config.toml
num_hidden_layers = 14
hidden_size = 256
num_attention_heads = 4
num_key_value_heads = 4
head_dim = 64
intermediate_size = 512
vocab_size = 3119
hidden_act = "relu"
norm = "layernorm"
norm_place = "pre"
norm_eps = 1e-05
positions = "learned"
qk_norm = false
attn_scale = 0.125
bias = "all"
tie_word_embeddings = true
parallel_block = false
init = "normal"
init_std_qkv = 0.0249
init_std_o = 0.0
init_std_up = 0.0249
init_std_down = 0.0
optimizer = "soap_variant"
learning_rate = 0.00418
lr_mult_qkv = 0.5
beta1 = 0.95
beta2 = 0.95
lr_head = 0.0103
max_grad_norm = 1.0
warmup_steps = 200
schedule = "wsd"
decay_fraction = 0.665
decay_shape = "linear"
final_lr_fraction = 0.05
batch_tokens = 131072
max_seq_len = 1024
doc_mask = true
train_tokens = 321800000
max_steps = 2456
dataset = "wikipedia_en"
Each number is 50 + 10 x the weight over its row's rms, rounded and kept within 0 to 99. Layers, rows and columns count from 0. The size before them is the row's rms in percent of the matrix's.

# layer 5 MLP down (transposed), 512x256, rms 0.103, rows 205-259, columns 192-255
115:53 28 51 49 39 33 59 59 55 60 32 60 42 43 39 35 47 55 49 47 40 48 59 57 51 53 26 65 45 42 48 32 49 42 57 42 59 43 60 47 44 50 42 59 44 63 48 39 70 42 53 48 54 36 45 53 74 53 52 45 46 38 54 33
089:59 37 41 65 72 51 30 62 51 46 53 64 50 58 45 53 40 50 39 60 35 53 63 33 42 41 34 52 35 38 51 66 47 55 59 58 61 49 34 66 54 47 43 64 58 66 61 58 62 50 45 62 59 69 38 56 52 58 44 47 53 37 50 55
087:55 64 39 43 51 51 56 50 44 38 44 39 45 55 48 61 62 78 56 56 49 43 61 62 47 41 30 27 51 31 45 42 48 45 47 48 47 43 45 73 53 46 34 64 39 66 36 51 43 35 50 60 61 62 49 60 56 65 49 45 58 34 55 56
088:51 46 56 48 45 40 58 41 28 36 45 52 54 68 46 34 30 63 70 41 55 56 66 56 23 57 37 49 58 47 53 45 41 40 66 57 45 48 35 45 47 48 35 56 62 38 40 55 66 44 56 54 55 51 46 51 57 61 65 39 51 68 27 60
088:43 36 55 53 55 48 47 40 50 54 60 41 60 79 39 32 49 39 54 57 34 48 49 54 46 52 59 50 56 36 48 55 63 59 54 56 49 48 54 53 51 47 56 49 58 55 43 57 49 58 52 68 65 35 45 31 44 66 37 52 55 47 65 67
099:51 63 50 65 54 57 38 74 70 50 36 47 65 53 66 52 49 47 61 46 44 50 62 42 39 67 58 45 41 71 42 76 47 44 48 55 45 46 34 52 36 29 58 41 48 65 29 54 63 44 50 70 43 32 48 61 36 55 65 51 27 47 54 53
086:52 42 48 54 67 59 63 44 56 74 41 36 76 49 66 28 58 52 51 40 46 45 48 63 29 65 46 49 50 47 47 41 47 45 63 51 41 42 39 44 56 61 47 61 52 58 49 50 54 50 49 58 55 56 47 35 52 54 38 39 38 63 44 46
094:40 40 53 53 61 48 58 48 61 67 52 36 49 41 31 37 59 61 32 43 66 57 49 51 63 38 46 38 40 45 79 59 45 50 49 32 52 56 65 47 44 69 40 58 31 60 24 45 35 47 51 65 38 67 58 59 56 40 50 53 56 54 53 24
087:35 42 49 54 76 47 38 57 39 55 52 52 51 58 62 59 35 36 42 52 39 51 63 40 49 62 59 35 51 53 39 47 35 48 77 81 54 64 63 73 47 61 57 43 46 54 61 58 49 51 52 39 36 43 52 55 40 51 54 41 56 66 44 51
094:66 42 49 59 56 53 32 46 43 34 42 39 45 39 47 42 48 59 39 46 54 52 80 51 48 65 50 47 56 55 79 61 43 54 40 45 59 43 54 55 43 54 30 55 63 65 55 52 57 62 62 56 56 49 62 52 42 43 59 39 47 68 44 56
102:30 69 42 29 53 58 59 61 58 62 38 43 62 43 60 47 80 51 59 30 55 51 57 60 44 55 52 35 66 72 47 40 57 54 43 39 64 48 46 57 40 52 43 53 41 51 54 47 41 45 53 64 49 65 43 36 55 33 48 47 54 39 36 48
096:52 52 33 67 60 65 36 61 48 53 46 53 47 64 48 51 47 53 51 54 50 46 62 51 45 53 36 67 36 47 50 50 50 47 58 47 55 54 56 47 46 41 51 40 56 52 68 41 65 54 61 51 46 60 33 49 56 45 56 49 23 54 58 72
103:42 64 48 44 66 37 54 55 51 47 66 60 59 64 65 47 52 60 55 51 45 43 52 64 41 54 61 73 53 56 55 58 49 41 66 59 46 49 52 49 69 53 28 46 35 61 32 36 46 78 51 54 46 48 29 61 48 34 58 54 40 59 39 44
107:50 42 37 67 50 53 50 46 53 32 24 56 58 48 42 43 53 35 50 45 66 60 61 39 35 53 59 45 45 39 75 52 47 59 57 59 27 45 39 54 51 68 44 59 52 50 50 50 49 40 56 41 65 42 62 50 36 56 65 56 50 40 37 39
101:58 59 51 36 48 40 57 45 49 54 31 52 48 56 46 71 57 77 52 37 52 44 60 52 49 37 56 48 43 46 52 46 51 44 45 56 28 41 46 55 21 63 42 81 57 51 58 29 50 33 38 47 49 35 36 41 65 63 62 50 50 41 60 46
112:62 49 41 50 36 47 46 36 51 34 38 35 54 35 51 42 54 30 52 51 54 61 45 28 37 54 53 45 58 41 38 38 49 34 46 50 44 39 51 61 59 63 50 61 61 39 69 56 58 44 55 51 60 65 60 37 74 59 56 28 51 51 33 58
101:48 58 36 63 49 67 45 39 61 60 43 59 59 71 67 50 58 73 51 49 68 49 43 56 49 54 60 65 73 44 52 58 52 50 56 36 58 51 38 32 47 35 23 43 44 54 46 36 65 36 58 40 50 55 52 45 53 46 53 49 45 59 54 50
089:43 54 51 48 28 40 55 45 44 47 26 31 37 56 48 57 62 44 47 47 56 53 46 54 55 52 29 34 68 57 64 39 51 27 47 40 45 49 58 49 47 47 51 59 54 60 27 44 51 53 68 47 62 54 52 55 59 64 46 58 54 45 36 40
097:58 64 70 78 59 53 55 41 40 62 47 62 56 61 66 47 52 45 44 54 56 50 62 56 55 52 57 35 56 54 41 61 39 53 44 43 54 56 51 39 48 36 38 72 51 49 58 45 52 44 31 56 60 57 68 49 56 53 56 40 29 16 28 65
115:49 46 56 37 51 64 53 61 40 43 23 65 48 58 28 42 31 67 42 44 59 42 46 37 49 47 52 59 52 62 36 58 50 54 60 39 34 66 57 56 43 48 50 37 37 50 45 56 47 65 44 37 39 39 69 40 54 51 63 47 52 62 53 65
094:69 43 64 50 60 35 57 63 38 47 66 55 38 52 49 62 46 45 37 44 50 49 47 49 47 60 61 66 54 43 63 43 34 45 46 56 45 48 59 46 51 62 73 46 52 32 74 55 63 65 58 52 49 61 48 38 60 84 45 45 53 47 64 55
091:58 60 41 45 49 47 40 43 38 68 47 58 54 51 44 45 44 44 44 50 47 41 50 53 62 55 57 50 40 60 64 41 52 39 42 54 51 50 42 41 74 54 38 57 53 47 48 53 43 44 41 64 55 44 53 49 51 60 50 48 38 58 52 44
088:52 34 47 45 62 37 67 58 47 47 45 26 60 44 58 57 40 49 41 49 50 53 64 43 48 57 55 32 46 59 53 34 76 54 51 64 42 56 54 55 45 52 46 50 58 49 62 54 43 60 44 57 55 20 50 57 41 67 53 62 39 50 54 47
128:78 57 43 37 47 42 34 62 40 59 43 47 55 41 81 53 61 56 50 51 49 52 60 51 45 48 31 41 56 48 59 43 56 54 42 55 41 55 50 39 51 51 39 48 53 53 34 57 48 60 61 57 55 45 61 59 65 33 31 60 35 67 45 37
127:36 51 45 35 38 58 53 53 31 49 56 36 52 44 69 45 63 63 44 38 51 68 17 52 52 49 47 51 49 55 48 52 35 54 56 58 46 37 42 45 49 55 41 71 50 43 48 51 41 48 43 59 54 59 62 34 52 50 61 58 46 50 42 36
081:53 50 56 63 65 57 46 57 44 55 62 46 59 57 54 56 61 42 55 56 60 47 37 45 51 50 59 47 47 54 52 40 44 50 35 48 39 43 48 57 52 37 47 32 48 64 31 51 69 58 30 62 53 28 54 68 49 63 58 66 52 48 49 51
112:52 35 56 54 34 39 63 34 31 51 60 61 67 41 46 36 43 51 41 48 37 54 41 48 45 48 26 52 48 66 54 42 44 49 60 41 54 52 36 47 58 48 51 54 52 30 51 55 71 54 51 49 37 34 48 58 53 65 50 42 39 60 39 56
099:62 56 62 39 41 61 51 47 38 36 61 48 58 44 60 37 58 65 55 40 48 62 45 44 49 55 38 51 27 27 53 60 48 41 57 56 65 35 39 48 70 34 56 78 49 52 55 34 45 30 54 48 37 62 39 44 34 64 52 58 59 52 42 64
103:42 55 53 42 47 67 63 42 45 52 51 66 36 42 65 60 48 69 40 52 37 65 60 49 40 55 36 33 51 62 39 48 56 45 50 54 59 52 64 70 74 55 70 46 44 54 54 38 57 41 58 45 54 37 41 50 71 63 52 57 49 64 45 35
105:62 47 64 34 36 47 52 48 54 58 35 50 41 44 39 48 37 42 47 58 46 64 47 57 64 57 51 55 48 35 51 56 47 52 48 48 65 53 52 46 47 63 56 64 54 62 67 52 76 39 50 36 42 54 60 46 51 49 48 48 66 51 53 36
097:39 57 64 47 52 59 65 46 42 51 47 37 59 28 44 43 49 63 51 35 45 72 62 56 34 65 26 48 55 50 60 66 48 48 46 68 48 60 46 35 48 44 40 54 52 45 30 45 60 47 53 49 48 53 49 56 57 56 43 47 41 53 44 50
105:62 46 52 57 50 46 37 53 30 37 23 55 60 41 64 37 35 56 54 67 43 34 58 49 47 55 53 66 45 63 48 33 50 52 47 52 51 38 47 57 59 47 39 49 37 56 52 34 42 24 62 66 34 46 30 50 58 52 44 56 58 41 46 53
102:50 47 52 46 48 64 54 45 54 53 47 50 66 42 57 45 40 62 50 58 55 40 49 57 59 56 40 40 54 41 47 52 51 54 60 45 57 55 43 35 60 46 44 55 71 59 47 43 31 66 66 69 56 51 46 55 63 33 60 63 71 40 61 48
104:50 57 43 52 60 44 51 30 34 42 38 45 46 42 57 54 39 52 67 47 73 54 61 45 50 63 64 53 54 61 74 58 57 39 48 44 58 48 44 53 54 38 60 51 56 34 54 57 36 60 25 38 44 50 50 34 42 65 68 51 28 54 28 57
101:52 69 41 60 38 27 63 49 33 52 47 59 50 51 44 30 65 56 53 58 42 77 46 50 47 38 59 48 60 59 47 39 58 47 46 61 52 54 47 39 48 54 58 65 56 64 47 68 55 47 54 42 44 54 55 50 61 50 47 37 52 52 62 53
089:45 48 67 60 59 52 45 34 60 49 61 47 41 37 44 39 37 59 44 32 30 53 64 56 25 58 23 46 57 36 52 56 56 35 46 59 56 37 47 58 42 43 34 45 59 45 52 53 58 45 52 39 48 64 52 45 47 48 58 49 48 46 59 54
100:35 73 46 49 67 42 50 40 56 63 47 38 44 54 45 40 54 35 48 57 57 54 61 35 51 55 56 42 43 67 43 59 60 50 48 58 51 54 56 35 56 38 33 73 36 66 55 39 56 37 50 42 41 41 66 45 68 52 50 38 59 49 52 44
105:44 51 54 40 50 60 35 66 49 53 43 48 51 53 65 49 41 50 40 45 47 51 38 62 42 52 62 57 28 49 34 52 39 44 74 58 46 46 54 34 63 46 41 51 32 53 65 30 56 39 50 57 42 61 57 32 57 50 57 55 45 47 39 48
111:59 46 54 48 59 44 41 34 57 60 47 61 39 67 44 45 55 43 57 48 46 69 34 39 50 60 72 46 48 42 65 31 73 62 74 44 41 52 59 52 57 51 39 48 48 55 49 55 53 36 48 47 60 60 38 32 55 46 58 48 55 37 39 47
096:47 24 53 60 57 62 60 46 64 49 51 52 45 54 57 66 53 44 46 57 71 37 49 44 41 49 32 72 69 37 46 51 39 47 50 44 55 44 51 60 25 46 36 54 68 60 50 47 54 63 49 69 53 42 57 52 42 39 54 50 44 45 61 50
125:47 55 33 71 57 34 53 51 51 40 41 40 48 53 47 59 56 42 51 55 39 61 55 48 64 48 55 35 37 59 49 50 52 35 61 52 47 47 55 44 55 60 23 50 58 45 39 63 52 55 48 39 30 68 66 36 37 60 66 46 62 56 54 30
092:33 47 51 40 50 62 50 50 43 58 57 37 51 69 50 42 52 49 29 24 41 36 40 56 24 56 41 55 50 44 52 58 36 33 37 62 37 46 44 54 54 40 37 34 56 72 47 42 50 44 50 67 54 58 48 35 40 61 57 56 41 56 45 65
085:39 60 50 41 35 49 48 50 39 42 53 42 52 48 40 51 53 47 64 44 47 59 53 65 67 62 48 51 40 40 52 67 47 48 63 50 24 50 29 40 44 49 56 59 53 59 51 32 50 31 46 48 57 54 31 50 56 50 63 55 55 36 43 50
100:46 28 41 38 57 35 42 48 28 37 60 52 45 61 51 51 51 66 53 42 33 38 38 57 44 48 54 59 61 32 48 38 43 58 33 39 43 33 64 73 50 48 48 58 66 61 39 55 48 38 44 53 41 38 27 41 41 59 44 58 35 67 38 51
091:46 29 30 36 49 52 49 29 32 44 57 51 45 48 44 57 49 55 38 50 50 49 46 39 61 46 42 64 56 59 40 57 61 67 46 42 45 51 69 52 61 53 48 53 42 49 48 54 57 53 37 52 52 49 55 48 30 34 35 41 36 62 58 57
123:44 48 55 57 48 64 34 29 51 72 52 67 40 45 46 54 52 46 53 45 57 44 59 43 56 41 42 70 42 62 62 50 45 62 58 69 62 57 57 51 51 62 60 53 58 43 29 48 50 57 63 51 50 47 30 49 30 65 47 46 53 51 38 52
079:48 59 63 58 50 51 45 46 51 40 59 52 52 43 63 47 64 66 45 39 61 39 50 47 53 50 39 43 52 51 49 46 41 38 36 50 46 37 33 53 65 39 45 63 53 56 65 28 23 35 40 48 30 72 39 40 49 45 48 55 47 38 39 57
094:49 47 51 66 68 55 59 46 54 53 38 48 75 55 62 56 44 46 47 63 39 43 53 49 53 71 34 46 68 58 56 59 69 59 47 58 24 54 47 45 44 49 50 50 59 48 56 57 62 37 48 31 43 54 55 51 48 56 37 52 53 52 67 60
127:33 47 44 56 55 38 32 55 51 52 57 48 41 40 36 42 50 44 68 56 44 49 58 52 39 46 43 62 46 36 52 57 55 69 39 49 38 55 55 62 59 50 55 38 20 48 33 56 47 56 70 55 65 64 60 55 53 56 45 52 60 51 44 49
077:42 48 57 39 58 52 47 53 47 47 61 46 43 38 41 22 55 67 17 24 58 24 45 37 44 50 39 50 48 47 25 43 46 62 34 56 53 39 40 49 52 57 42 69 50 46 34 48 48 59 47 48 66 60 46 47 48 51 53 44 47 56 55 65
117:43 61 48 43 41 54 40 37 61 64 47 58 41 46 38 26 54 47 65 50 54 59 55 42 56 55 50 56 57 30 52 42 37 21 65 36 37 63 41 49 64 56 55 50 56 42 57 56 55 62 41 52 58 44 65 50 48 54 49 37 51 59 40 46
111:50 29 44 70 46 45 54 49 46 37 50 62 39 55 52 55 65 43 45 25 26 37 44 53 45 56 57 56 52 68 38 44 54 41 55 48 43 47 53 52 62 39 38 40 38 39 52 54 55 53 52 47 49 37 32 53 53 65 35 39 66 32 50 39
084:38 68 64 54 61 46 44 42 58 60 49 46 48 39 59 61 53 57 29 44 42 57 60 46 42 46 53 44 43 63 43 39 40 53 48 49 46 47 33 47 52 46 36 49 34 57 59 33 27 46 54 50 54 37 52 62 42 51 46 44 55 51 31 59
116:56 55 34 57 59 37 50 41 51 54 63 40 57 50 49 56 51 51 47 57 45 56 46 31 38 54 52 44 51 53 47 38 52 36 55 51 47 67 64 56 48 47 50 39 50 72 42 62 41 40 20 70 51 33 42 38 52 49 52 59 56 47 51 44
077:60 50 45 46 39 44 51 60 65 48 50 51 37 63 47 45 51 55 35 56 54 47 41 48 38 56 67 40 57 47 54 44 36 38 53 53 38 46 43 60 60 35 49 60 37 45 50 39 44 43 42 50 60 50 48 43 53 63 63 67 49 48 51 51
# layer 5 MLP up, 512x256, rms 0.117, rows 206-259, columns 192-255
089:67 24 45 67 62 40 59 63 64 43 47 59 33 61 48 51 71 62 53 61 50 62 41 52 37 33 45 70 48 35 51 57 43 49 50 51 48 50 59 52 44 41 46 41 34 63 41 47 54 46 60 34 60 60 18 49 52 57 51 53 64 72 48 75
100:34 52 53 45 48 65 51 50 45 42 44 42 43 51 55 35 54 47 52 53 56 54 36 65 43 49 51 60 69 64 48 43 50 52 54 54 63 64 42 45 50 56 67 44 52 54 44 52 58 53 57 28 53 36 49 34 48 54 50 55 59 71 61 35
118:53 53 58 48 53 61 56 56 42 64 37 66 48 54 45 41 34 29 52 40 49 76 48 67 52 46 46 49 48 52 33 50 52 53 53 32 70 49 50 46 46 43 41 53 58 46 54 59 45 64 36 40 32 47 42 54 38 65 28 59 60 50 45 36
093:34 58 43 71 35 50 28 56 31 63 52 33 40 39 58 59 61 53 50 43 52 51 47 42 61 38 33 58 55 62 47 53 46 37 53 68 37 55 42 58 51 51 50 40 73 37 64 58 43 34 62 70 51 50 47 60 65 59 36 49 69 52 49 40
093:54 59 40 68 43 27 33 39 30 49 50 55 45 59 43 46 43 44 52 49 35 45 65 31 53 40 44 51 55 59 49 56 48 45 50 35 51 41 45 51 41 50 49 48 54 54 41 44 61 54 61 44 52 45 47 55 63 67 34 48 52 54 46 79
095:52 33 43 46 33 51 52 59 66 60 49 59 55 63 43 26 56 22 68 38 72 56 43 46 44 45 60 54 49 48 42 44 49 57 33 50 47 43 56 47 46 50 56 46 54 31 51 37 35 58 35 52 51 49 52 52 72 50 30 50 27 68 58 45
094:61 45 57 54 58 41 52 54 46 48 51 49 63 40 49 40 61 58 29 48 51 51 67 68 57 61 57 53 42 67 55 49 36 39 48 51 49 44 60 53 55 39 62 50 54 58 53 44 46 49 50 43 40 65 61 52 36 58 70 44 60 44 35 52
101:31 32 45 44 42 55 28 54 62 73 54 74 61 52 57 51 44 40 47 48 48 45 54 64 56 45 47 52 50 45 46 65 56 49 47 65 42 54 55 59 53 49 47 49 38 62 50 59 37 72 35 44 36 43 46 58 71 38 53 59 49 60 51 56
093:44 68 34 53 55 42 29 56 62 56 47 67 66 48 53 44 70 32 60 40 44 66 42 48 71 42 68 48 53 57 40 44 50 48 51 47 36 36 36 28 59 52 38 57 49 35 50 50 50 53 35 35 65 44 39 48 61 61 64 56 48 58 61 58
098:38 56 53 47 55 65 53 52 56 50 44 52 48 68 59 38 45 62 53 45 72 47 49 42 51 50 58 49 65 59 58 47 46 50 47 43 37 55 51 50 59 65 59 60 48 34 60 62 15 49 40 75 47 48 57 55 55 37 56 49 62 47 48 45
099:42 56 32 50 41 59 47 46 69 42 76 51 58 42 35 53 63 45 42 48 55 55 56 57 37 46 48 44 57 56 55 50 52 33 66 28 56 43 52 46 44 45 52 48 68 55 41 49 39 42 40 43 33 69 41 54 27 59 67 35 58 51 43 54
101:38 51 37 56 36 50 46 60 33 42 40 72 43 48 59 45 44 52 65 60 52 56 42 41 49 34 55 54 55 63 22 44 53 65 56 45 41 46 54 53 59 49 68 50 53 34 49 63 47 31 40 21 28 54 45 74 61 46 49 55 49 53 50 67
103:55 49 48 46 56 56 54 48 40 43 54 58 54 60 44 51 58 68 56 57 45 33 41 55 63 54 43 63 73 56 60 42 46 60 43 43 61 49 74 60 48 61 34 58 55 48 76 40 40 39 52 48 60 54 52 62 58 52 56 57 57 66 63 53
099:38 71 30 24 60 50 59 56 51 48 43 42 35 39 53 37 60 58 58 54 46 48 36 52 62 53 28 62 48 42 48 40 58 53 39 50 51 53 56 65 50 38 32 43 48 45 39 54 38 49 60 49 51 45 45 37 50 51 54 52 46 65 68 35
115:35 39 52 37 54 48 47 67 46 56 44 62 55 42 45 48 46 46 40 30 33 59 52 35 46 50 55 52 47 63 57 38 33 34 41 46 45 39 57 58 47 43 46 49 56 47 53 62 59 55 49 49 57 62 36 66 21 59 46 51 62 42 51 52
103:70 57 42 54 42 44 44 50 50 54 64 59 42 41 42 64 50 47 57 48 48 57 59 56 50 46 48 50 43 28 79 46 66 50 65 46 54 48 48 34 47 42 39 52 35 50 42 60 46 63 50 51 49 45 54 33 48 51 48 49 55 32 47 52
093:51 50 35 47 36 68 44 65 51 64 60 52 46 50 47 30 47 36 48 36 69 40 65 49 45 48 60 45 39 58 56 41 56 50 57 45 55 58 42 33 38 55 59 43 50 38 65 70 58 47 67 45 54 60 43 64 26 64 44 55 43 74 46 26
096:41 55 34 46 45 46 54 52 53 46 52 64 53 48 54 47 49 36 53 57 49 44 53 52 52 34 51 39 60 52 66 47 53 53 44 43 54 45 47 54 42 39 50 37 41 43 60 39 56 62 44 65 54 52 41 56 45 44 43 65 53 57 29 31
117:54 51 44 55 53 33 37 68 47 49 48 73 54 52 41 42 39 56 52 47 46 56 55 40 57 41 56 44 49 42 57 27 51 47 60 61 52 64 51 40 50 52 53 59 58 51 36 52 49 46 41 42 55 52 69 39 45 52 43 47 64 35 50 50
097:66 59 54 45 44 43 34 36 55 55 64 47 41 59 61 47 54 63 48 69 58 35 50 53 46 38 52 72 57 41 38 34 49 41 55 42 61 67 49 55 52 32 55 43 53 43 48 35 43 43 36 42 58 34 49 73 45 72 44 46 53 63 49 47
096:57 43 39 60 49 43 62 59 55 63 61 45 40 46 33 53 39 55 38 49 51 46 60 38 52 33 47 33 57 47 60 39 63 56 38 56 57 41 49 61 70 36 37 53 43 52 67 51 49 57 45 44 39 55 30 58 65 55 35 54 59 46 40 35
088:43 57 50 71 46 64 37 49 53 52 48 57 50 42 39 63 65 45 61 56 31 48 42 45 60 42 52 60 47 41 37 48 31 41 45 47 51 50 46 37 39 67 60 39 45 61 38 42 51 47 41 53 30 54 33 34 45 47 40 41 59 53 45 40
106:49 53 49 35 47 59 49 66 49 55 44 61 42 63 42 25 61 32 54 52 75 51 51 54 72 42 53 21 53 48 65 52 45 58 37 43 46 59 46 37 39 55 48 44 59 48 45 52 57 40 64 50 56 46 49 32 63 44 31 47 37 43 57 42
118:48 57 60 61 32 54 62 70 46 35 51 68 24 56 44 47 59 52 47 36 60 28 44 43 56 51 53 34 56 56 51 31 50 59 50 37 64 49 52 45 35 58 40 42 50 42 71 54 40 62 65 52 42 59 52 50 54 47 37 54 54 40 63 46
089:64 40 55 64 50 52 55 54 51 53 51 59 66 44 59 49 50 46 56 70 48 55 43 61 39 53 65 35 66 54 46 32 41 53 41 33 44 50 38 47 41 49 44 45 64 56 42 47 44 49 31 54 53 48 34 54 54 55 61 64 54 46 62 41
106:61 43 54 54 20 55 66 53 54 67 53 49 59 42 52 55 57 51 68 47 50 34 55 55 55 46 59 49 42 43 62 55 51 72 46 39 62 46 44 64 33 37 44 38 41 43 47 55 41 47 50 60 37 61 42 48 42 46 36 55 55 53 47 63
113:46 26 50 61 37 46 24 37 51 60 47 70 44 50 49 34 44 53 55 65 58 54 62 49 30 62 48 52 53 44 53 61 51 54 66 51 48 39 50 53 50 41 58 42 40 54 42 59 34 50 39 55 41 46 49 47 51 55 36 50 54 39 58 36
097:48 42 58 54 42 59 66 54 40 44 40 58 34 43 50 45 36 51 62 51 52 26 48 53 61 50 58 59 54 37 54 50 76 54 51 42 61 49 22 61 70 48 25 29 58 48 57 34 42 40 43 69 49 50 48 26 59 78 65 55 62 50 42 52
101:57 59 72 55 40 50 56 62 59 60 52 52 47 63 61 51 52 57 45 65 41 44 43 47 54 27 60 44 59 47 50 39 50 25 37 45 57 56 56 48 50 37 42 49 70 61 43 38 69 58 62 42 50 49 56 60 52 44 38 53 45 57 66 50
103:42 48 63 45 47 55 55 55 61 49 38 39 52 47 39 55 60 37 53 48 19 40 59 64 74 33 34 59 51 42 45 47 46 62 40 63 34 62 50 58 32 66 52 51 47 46 73 64 43 67 41 33 69 44 56 51 41 48 53 46 48 44 48 50
102:64 37 43 57 29 38 54 57 46 44 36 45 44 51 38 47 60 50 58 56 50 60 64 48 56 45 54 50 26 48 60 57 40 42 64 54 48 37 57 64 59 48 53 44 40 33 37 46 48 58 55 42 33 53 50 50 70 64 59 40 63 58 49 45
103:54 25 47 42 34 64 51 45 61 45 50 62 58 61 60 37 65 38 28 50 61 41 42 47 42 63 52 60 31 40 48 53 52 57 47 75 58 44 63 40 70 37 58 55 62 56 37 48 61 43 38 47 41 61 52 54 57 42 59 55 37 45 44 46
103:64 47 42 49 55 44 42 55 57 38 49 53 41 58 68 52 37 65 70 38 54 66 46 39 77 60 62 37 62 20 44 42 48 46 43 37 58 56 61 37 32 69 67 51 65 45 54 60 50 37 45 43 33 59 48 45 38 60 50 37 53 46 45 55
100:61 48 48 34 53 51 56 44 44 54 46 49 53 51 45 53 66 57 51 64 69 66 51 44 49 46 38 48 47 36 50 45 57 55 47 64 55 44 47 40 44 61 53 45 58 57 41 50 51 44 34 48 49 61 60 33 40 30 51 47 38 50 45 48
080:41 40 48 45 58 51 33 28 53 54 46 43 36 51 49 76 46 54 61 56 59 68 63 66 66 37 50 60 68 51 60 47 63 63 29 54 33 60 62 42 46 44 38 47 32 43 47 51 62 55 54 56 37 29 63 55 61 54 49 48 64 28 42 38
099:45 43 46 46 48 37 56 56 62 68 57 58 52 50 48 24 58 67 44 39 42 39 51 50 54 56 58 44 39 55 35 54 56 42 49 44 36 47 45 54 63 53 33 48 53 35 37 56 46 60 43 71 44 51 50 40 47 55 42 64 59 32 62 43
109:58 52 40 46 45 63 58 58 47 64 55 55 38 27 51 54 46 62 75 32 78 46 61 52 51 56 51 60 46 61 48 55 45 51 50 47 55 61 38 50 62 38 62 47 41 50 61 41 35 66 48 27 53 51 40 53 54 56 41 42 50 63 58 43
103:63 45 58 64 51 52 42 49 49 44 37 53 48 51 43 48 60 45 60 46 66 50 51 50 42 51 48 65 57 47 49 57 53 49 44 50 44 49 55 28 70 49 23 26 49 52 56 44 51 52 51 54 55 61 31 67 60 57 43 50 52 51 65 74
100:59 38 36 31 28 52 52 59 57 56 45 42 48 45 52 31 33 51 47 51 44 57 50 50 48 40 56 52 41 56 29 30 27 49 31 42 44 40 54 39 22 45 38 50 52 38 38 35 20 33 53 37 48 66 57 62 52 61 70 41 54 54 38 54
113:45 38 38 48 60 41 49 57 67 63 62 54 49 46 61 46 57 70 44 56 56 53 66 54 56 56 58 31 50 53 42 42 44 46 34 40 41 42 42 44 51 44 53 30 34 58 33 73 58 40 36 55 47 63 54 47 29 44 52 58 68 48 55 41
095:42 59 54 46 50 50 58 46 53 77 69 57 48 62 51 32 30 43 56 52 54 54 43 59 45 65 55 52 42 41 45 37 50 42 62 41 42 51 47 30 43 45 66 43 41 53 50 66 47 35 36 60 63 57 45 47 49 52 55 40 46 60 59 40
094:62 46 36 60 31 44 73 46 52 53 59 38 68 50 53 57 31 51 61 62 56 55 53 44 31 45 45 55 60 58 56 57 54 42 44 48 51 41 54 40 61 65 62 39 48 54 37 56 31 55 53 52 29 45 50 39 39 63 28 47 61 54 55 58
096:57 42 40 43 34 51 33 58 33 44 53 56 46 37 50 42 73 44 71 57 52 41 30 45 59 43 42 55 61 56 52 57 52 53 55 32 67 65 58 62 49 52 32 61 57 32 66 62 47 46 49 53 38 52 48 51 52 56 67 85 44 50 45 53
102:35 30 57 45 41 23 43 55 48 43 38 63 45 52 56 63 47 59 44 62 38 40 45 36 45 38 43 50 56 43 42 29 47 54 41 52 48 63 51 57 48 34 52 57 51 60 48 63 36 53 55 34 60 43 62 49 39 39 50 66 49 65 51 47
118:55 60 57 61 57 52 39 52 58 43 55 60 47 38 40 49 45 47 64 45 55 44 66 60 71 35 51 57 50 50 44 56 62 59 41 69 47 47 51 30 42 52 42 60 63 57 50 43 46 50 53 27 64 60 60 56 30 48 46 48 63 37 48 58
105:56 51 20 54 71 59 54 47 64 56 57 49 60 31 35 51 59 46 63 49 47 53 57 34 58 41 45 47 55 56 38 53 61 49 42 41 78 59 48 40 46 48 59 67 37 45 62 42 36 55 42 49 49 54 40 56 68 41 56 59 43 54 39 48
097:53 64 56 48 57 48 46 53 70 59 58 59 50 45 49 50 50 46 45 55 36 06 45 45 46 39 47 51 80 44 56 41 45 54 59 43 48 45 61 41 48 44 57 53 53 40 60 39 45 28 60 56 44 46 47 48 57 39 56 50 45 41 51 47
116:35 46 49 56 29 64 59 39 72 46 38 51 61 44 54 80 43 42 58 53 48 60 45 50 60 55 41 51 57 54 27 47 50 53 72 60 46 46 62 55 41 57 28 55 55 53 54 36 41 58 45 64 65 53 61 59 45 41 39 51 46 44 57 65
091:45 61 38 45 49 69 41 64 61 52 63 27 52 56 64 44 34 50 51 40 55 47 55 56 42 45 57 58 50 38 62 52 71 52 36 73 57 51 53 52 43 51 50 50 46 46 53 37 30 68 43 65 51 56 45 54 49 41 71 45 61 40 37 51
117:44 53 49 44 55 48 43 53 49 50 45 54 45 66 38 21 45 69 58 37 56 42 43 31 51 37 50 42 43 56 42 53 62 53 47 51 52 44 36 34 47 44 43 52 63 55 54 57 74 46 55 51 59 40 38 55 51 54 39 55 66 37 41 60
107:41 62 34 61 48 56 56 59 60 60 48 63 44 45 65 43 41 66 44 52 47 54 25 32 47 49 57 45 65 52 42 67 67 44 28 46 53 53 59 51 48 45 60 65 65 51 42 53 50 49 40 38 67 52 60 74 47 50 44 45 56 54 50 52
095:50 34 52 41 61 53 47 63 46 49 58 45 45 64 56 63 51 37 61 76 19 60 41 58 42 45 68 65 60 65 67 45 69 57 47 43 42 53 47 42 46 29 49 41 56 53 40 50 45 45 52 41 57 34 31 46 33 38 52 46 51 47 61 57
106:46 72 38 54 68 43 63 60 56 38 49 52 43 36 43 54 72 70 63 54 52 45 54 40 37 46 40 54 51 39 51 52 44 30 59 48 51 37 63 55 52 34 45 45 47 30 43 43 47 63 42 66 49 59 57 40 47 59 56 49 55 39 43 54
088:51 56 57 50 44 66 38 39 27 48 47 44 41 45 66 61 45 50 51 60 33 44 60 43 55 46 48 77 57 51 47 58 50 46 52 59 56 33 53 58 59 55 38 34 51 53 55 47 50 58 44 54 48 39 64 54 57 44 44 49 67 49 46 44